Each number is 128 + 24 x the weight over its row's rms, rounded and kept within 0 to 255. Layers, rows and columns count from 0. The size above them is the row's rms in percent of the matrix's.

# layer 3 MLP up, 768x192, rms 0.116, rows 544-552, columns 0-191
size [ 97 100  94  54 107  96 100  96 101]
[[132 110 131  94 154 129 120 140 155 116 117 113  89 121 118 114 144 122 143 131 110 107 126 123 134 128 123 132 123 126 120 114 118 151  96 143 155 109 138 163 126 150 138 128 109 142 129 137 126 174 134 168 136  88 130 207 122 171 157 145 174 116  98 182 139 163 142 157  83 137  80 134 134 139 115 158 137 100 115 113 126 115 120 146 105 132 149 117 141 108 155 105 111 139 149 121 104 120 144  78 116 134 170 139 109 130  85 150 128 115 113 141 134 132 129 192 118 148 108 127 155  98 147  49 150  69 123 126 145 124 139 149 126 103 155 126  98 122 113 140 134 102 136  83 128 159  99 148  73 135 121 104 128 117 138 172 136 122 155 111 166 127 122 150  81 103 175 147 136 132 108 147 146  77 169 109 142 110 120 161 138  81  80 139 125 114 151 101 142 136 127 101]
 [158 137 137 148 153 129 131 153 195 107 146 122 125  69 109 126 173 143 111 132 167 150 118 128 134 113 153 108 181 134 103 169 140 104 112  85 100 150 113 149 148 145 135 143 136 107 117 140 168 128 113 111 142 145 134 151 118 126 150 164 107 158 125 133 152 156 163 157 149 110 105 107 120  82 173 188 126 133 146 141 142 132 141 129 112 114 137 160 103 154 153 119 107 165 116 112 137 149 118  83 142 170 114 111  87 117 166 150 110 193  94 149 110 162 159 126 126 132 115 106 120 114 151 138  78 117 138 156 123 129 148 119 129 127 132 120 179  70 135 143 103 155 160 139 147 107 140  93 130 140 134 144 141 126 116 162 144 133 136 144 127 167 135 136  97 127 101 118  84 131 108 161 132 148 145 131 140 141 123 103 102  55 125 155  78 116 143 116 122 117 135 140]
 [123 102 141 146 121 167 128 144 156  83 105 162 120 115 141 136 150 110 166 149 103  86 124 131 100 141 138  78  87  97  85 141 103 124 128 126 111  98  90 124 130 125 123 142 145 129 149  52 123 128 146 108 128 144 125 161  89 106 153 132 103 106  77 116 115 102 136 149 137 154 119 115 112 149 138 117 125 134 150 156 146 112 176 146 104 108 147 147 143 143 125 122 150 105  94 132 125 124 143 142 122 120 112 102 138 114 160 109 119 144 129 151  99 192 188 111 154 139 147 145 106  97 104  99 145 126 117 115 131  92 150 107 157 105 136 105 162 146 129  88 130 127 158 139 157 102 129 152 130 195 111 122 130 139 153  72 115 105 158  61 104 157 117 136 131 141 156 140 120 130 125 136 109  98 122 110 120 129 123 116 148 130 140 202 142 172 123 111 176 110 135 124]
 [108 121 113  98 129 137 141 102 173  95 123 122 130  82 125 149 151 113 145 120 143 105 118 106 152 150 155  91 135  71  73 146  97  97 109 112 119 108 133 121 113 145 120 115 131 135 120  79 145 132 185  98 138 142 154 204 100 124 168 150 128 127  66 131 104 131 152 109 150 128  79 135 130 155 171 154 132 160 109 189 125 105 174 145 144 113 148 129  89 136 162 137 108 129 129 149 124 106 141 110 138 104 151 129  71 158 156 132 149 149 108 131  97 114 160 173 158 155 141 141 136 157 142 120 119 127 113 144 147 134 136  88 156 133 154 161  93 127 129 168 122 112 139 135 156 157 131 143 125 126 138 105 120  99 133 129 122 109 115 113 172 126 137 159 120 124 129 122 132 104 105 160 120 122 121 134 160  87 151 154 118  75 121 188 114 141 141 109 115 126 139 127]
 [115 122 135 148 111 143 172 139 131 103 138 136 118 116  65 126 112 140 140 139 138 137 119 137 139  96 129 159  99 133 114  78 119 152 121 102 127 161  71 148 122 153 101 161 125 159 132 101 114 110 100 137 160 112 149 146 124 101 146 130 133 130 167 126 116 141 116 159 151 109 124 128 131  92 129 136 179 131 128 172 139 148 123 113 143 105 116 102  92 129 135 125  97 165 123 117  95 122 193 104  97 164 130 166 112 145 130 166  73 123 159 110 119 129 181 141 104 154 153 140 104 165 135 103 123 120  76 120 128 123 140 143 136 171 171  92 112 126 113 122 141 146 177  93 149 131 129  88  64 127 128 147 112  90 114  82 155  82 125 102 176 122 135 151 130 104 125  97 123 149 145 128 137 121 128 126 142 141 164 116 154 120 121 140 165 113 142 112 150  70 112 140]
 [117  95 144 118  98 140 140 129 100 105  46 103 107 157 110 152 159 119 176 130 145 139 113 127 124 129 134 133  88 103 138 120 155 115 121 101 106 116 116 142 119 146 100 125 156 109 104 106 135 153 121 102 120 135 121 127  85 124  89 108 137 146  92 175 121 127 119 111 143 159 115 117 132 103 119  96 146 141 131 141 180 132 100 162 116 152  91  93 148 151 151 138 127 175 170 166  92 115 131 159 150 187 136 128 151 130  99  95 109 216 128 141 142 153  97 126 145 135 147 149 119 132 146 162 129 121  99 163  94  72 148  94 118  93 127 127 119 129  85 132 130 112 152 135 137  96 110 151 120 139 137 104 111  81 161 113 145 126 139 138 126 127 101 104 155 139 153 156 178  94 120 151 106 114 115 152 166 107 126 133 137 114 125 149 129 112 142 117 109  92 100 116]
 [147 109 146 133 111  99 156 137 112 145 119 171 112 107 136 109 114 108 179  81 148 129 102  86 132 149 136 116 149 127 126 140 116 146 111 109 131 137 121  87 130  93 132 126  93 128 136 109 134 103 109 139 131  91 181 128  73 104 162 158 130 157 140  98 111 123 135 140 101 111  96 144 152 126 109 139 183 165  71  89 109  79 150 149 128 116 111 156  71 126 156 138 126 113 130 133 117 127 155 124 160 103 137 128 135 127 120 145 101  94 116 134 117 124 160 145 133 129 185 103 144 126 127 134 129 128 135 138 137 126 124 122 104 167  87 119 138  90 139 101 113  85  94 150 156 133 119 156  75 120 114  86 114 100 132 119 171 116 119 131 101 113 106 179  99 116 154  75 138 117 135 144 119 142 125 130 155 119 136 140 115 126 158 126 117  82 176 119 137 172  70 164]
 [123  94 137 139 102 156 190 156 159 118 134 119 154 123 135 150 125 141 125 130 147 100 153 137  87 145 117  84 125 138 158 110 115 131  76 102 163 126 136 164 111 112 134  94 170 120 118 124 107 159 165  86 111 116 119  93 122 123 156 107 133 129 115 139 120 127 150 120 125 140  98 115  97 102 154 115 143 123 103 185 156 150 114 173 133  99  94 164 104 120 150 174 151 156 113 149 125  91 163 150 140 110  80 134 125 131 117  91 124 131 123 111 120 176 141  98 178 116 138 121 139 156 140  97 107 127 108 102 133 115  96 112 111 171 146 100 137 126  79 100 149 147 164 115 132  90 126 131  90 147 127 172  84  88 103  91 129 115 158  89 163  87 134 131 131 141  96 142 159  95 101 137 143 112 116 148 159 139 133 103 101 148 143 129 148 134 157 127 124 134 142  99]
 [134 155 139 104 150 133 159 147 141 133 134 180 102 165 102 136 119 102 116 163 147 151 145 132 114 131 106 146 133  84 147 128 133 134  91 123 141 116 168 117 120 136 115 128 111 108 132 113 128 119 101 149 107 116 170 157 127 149  87 133 141 151 113 125 141 119  99 102 121 137 164 119 112 182 160 133  98 122 168 123 118 152 111 106 120  69 174 139 123 140 162 132 118 143 165 109 131 136 141  99 175 131 122 143 130 112 132 123 141 156 119 102 157 164  98  99 134 124  95 129 103 163 103 121 105 144 118 173 134 181 168 140 150 124 116 111 142 143  89  96 118  58 106 153  97  88  62 117 153 127  75 162 156 110 120 119 146 146  98  89 135 104 128 138 147  95 154 134 113 102 173 161 131 143 121  97 116 115 101 140 177 100 104 136 141 122 146 139 137  95 143 127]]
# layer 3 MLP down (transposed), 768x192, rms 0.108, rows 544-551, columns 0-191
size [113 104 102  35 110  95 101  99]
[[151 149  84 122 163  96 123 101  97 118 160 109 111 131 103 146  89 176 132 134  54  96 116 117 121 145  94  93 166 163 107 126 107 180 130 114 138 106 133 153 128 123 110  95 125 145 120 135 123 145 108 122 123 141 124 104 128 150 121 173 103 129 115 119 165 114 123 111 154 113 153 100 128 112 110 135  97 140 124 150 112 103 130 138 107 119 106 109 152 162 102 150 136 150  98 119  74  94 114 144 113 113 135 134 153 130 128 124 188 130 129 134 149 153 129 104  99 135 108 135 118 116 134 201 114  86 120 125 120 103 137 133  98 104 155 119 165 102 129 110 156  52 120  96 123 106 139 112 168 145 194 140 130 134  67 111 116 146 154 149 159 154 114 141 142 153 114 148 103 135  86 118 115 140 142 120 109 114 135 156 142 136 144 116 161 116  95 126 169 145 148 122]
 [121 111  89 137 140 134 135 124 122 133  85  85 120  83 118  94 122 177 112 141 114 168 116 101 104 162 129 123 134 130 119 136 154 104 169 153 112 157 134  92 149 113 126 161 123 124 106 124 133 130  85  86  90 152 144  99 128  89 134 129 167 142 148 133 125 121 146  92  86 116 112 120 132 150 169 103 105 129 123 138  94 125 158  90 113  56  93 101 100 156 123 146 142 174 104  93 150 145 171 150 116 138 123 131 110  89 105 126  93 152 103 129 137 153 147 130 112 136 155 121 146 163 134 153 108 140 165 114 123 116 163 144 147 124 128 145 148 116 125 121 139 151 121 125  98 110 143  81 119 115 150 155 133 115 121 145 179  72 180 138 149 140 190 123 125 128 115 122  96  98 141 135 156 153 119 140 144 131 106 111 160 156 178 168 109  95 120 141 138 118 159 131]
 [186 146 166 136 176 128 115 101 112 164 115 116 114 119 154 112 103 111 133 141  96  96 121 119 144 179 124 107 142 169 127 118 161 129 136 126 131 137 122 178 155 105 158 121 166 107 150 146 105 127 129 115 115 106 113  85 101  91 113 116 119 100 138  94 146 146 147 128  85 164 129 173 112 121 131 133  87 132 117 113 104 139 108 150 132 138 120 127 122 162 113 121 140 133 172 165 146 146  91 129 130 131 112 135 118 141 120 104 168 168 156 124  97 109 116 112 115 115 105 115 118 124  58 114 162 138 139 162 146 120 120 108 148 132 127 138 155 109 136 113 180 113 116 138 135 141  89 149 150 131 105 153  58 127 138 104 141 142 110 138 148  78 144 127 126 124 171 136 136 153 105 103 107 149 112 144 174  88 197 138 113 133 121 150 122 117 147 127 134 153  52 139]
 [125 153 140 117 147 152 133 147 134 147 150 171 127 106 145 123 108 118 119 172 101 171 105 144 122 122 140 130 164 116 125 142 100 152 113 118 129 178 127 125 153 130 137 118 146 126 110 136 124 180 136 159 111 143 156 101 121 130 126 126 150 133 168 153  75 114 128 113 137 146 149  71 150 118 127 106 104 145 123 146 111 148 145 131 125  65 112 109  80 117 135 134 154 142 153 169 138  90 177 114 143  86 110 149 110  72  94 115 117 195 137 132  85 158 125 106 145  98 102 161 144  63 122  97 114 136 152 123 110 119 133 110 172 147 164 122 103 169 109  97 143 132 147 126 120 143 145  78 177 135 120 131 100 116 167 120 115 127 129 107 150  79 114 100 136  78 140 176 136 155 107 140 135 125  98 104 139 139 135 122 116 108 169 132 125 137  97 128 117 121 132 114]
 [132 110 120  96 155  64 126 110  75 129 154 170 142 150 109 128 120 107 131 127 177 120  98 117 137 114 142 136 153 127 135  91 141 144 139 116 161 106 126 183 112 102 102 166 147 131 109 144 113 136 172  95 110 204 134 160 111 116 134 140 156 165 140 121  98 124 106 170 105  77 126 120 112 111 138 120 100 111 173 165  90 174 166 145 148 112 136 107 131 139 113 137 135 106 134 149 122 115 151 119 115 113  90 144 141 117 127 108 191 137  98 167 128 139 147 136  89 127 118 145 137 156 110 127 140  82 140 144 125 139 148 128 155 142 105 147 144 131 152 149 152 110 156 133 102 113 135  90 153 125 153 142 125 131 132 132 138 111 144  89 125 124 123 119 119 167 144 143 129 103 119 120 131 159 137  71 150 177 158 150 133  95 156 162 116 128  99 151 102 144 165 183]
 [152 165 113  96  95 114 143 157  99 113 129 137 151  97 128 114 131 117 118 142 128 119 145  94 123 140 117 145 108 166  99 140 119 115 139 120 149 110 121 128 119 132 130 190 162 155 121  94 106 150 117 130  94 148 160 142  92 134 114 117 126 137 106 111 126 110 163 132 128 124 161 118 164 113  79 112 111 146 163 152 140 135 172 109 138 143 105 115 102 169 106 118 157 121 176 125 129 149 128 107  87 113 106 138 109 108 126  58 181 150  98 150 155 125 141 119 139 141 165 123 164 148 200 116 148 135 114  84 115 139 134 106 118 140 100 167 132 159 144 149 108 130 130 127  87 157 104  82 210 118 139 122 147 148 139 122 118 140 135 125 122 162  85 139 150 110 120 122 114 149  83 126 114 129 112 164 140 118 129 146 122 173 141 130 170 134 119  91 131  87  92 154]
 [ 98 115 149 173 133 162 119 116 108 126 134 115 157 135 149 129 148 139 162  88 105 103 112 127 106 143 112 107 111  99 146 111 165 122 123 106 141  94 103 112  88 158 136 116 149 146 105 118 137  68 112 117 101 139 163  96 128 106 100 122 162 142  81 171 112 114 150 125 134 116 106 125 137 143 110 121 150 128 107 140 126 106  89  81 166 113 110  86 121 102  93 151  97 115  91 154 119 116 125 145 108  88 126 126 117 153 118 105 152 113 111 138 122 162  84 125 165 145 110 115 134  99 144 117 124 149 132 133 128 124  79 137 168 112 161 126 154 114 126 152 153 109 102 134 128 156 121 120 166 144 166 166 116 108 118  95 173 141 152 109 157 122 130 129 143 144 153 182 128  89  92 148 169  86 125  79 129 132 108 158 126 111 170 194 134 163 116 162 135 116 153 107]
 [145 138 161 136 152 113 110 136  74 110 132 106 106  72 105 142 110 181 110 161 165 139 116 163 119 135 129 121  83 163 174 128 120 105 105 101 164 129 110 123 131 109 113 144  60 143 112  79 138 148 140 120  81 101 126 127 143 165 170 104  81 125 123 103 110  96 121 145  97 117 146 161 154 121 125 132 113 110 157 138 134 144 141 127 116 160 120 120 108 128 100 127 120 106 137 143 157 134 106 147 122  87 111 125 145 139 118 143 156 106 180 130 131 152 139 161  86 150 119 137 103 115 160 123 136 148 138 131  84 120 165 108 122 127 126 161 131 154 171 114 147 144 141 138  55 115 160 104 131 207 118 124 134 123 117 187 146 130 149 116 123 111 108 168 130 139 126 123 128 138 144 135 159 117 148  99 130 122 102 133 119 122 124 137  54 116 143 130 144 135 127 105]]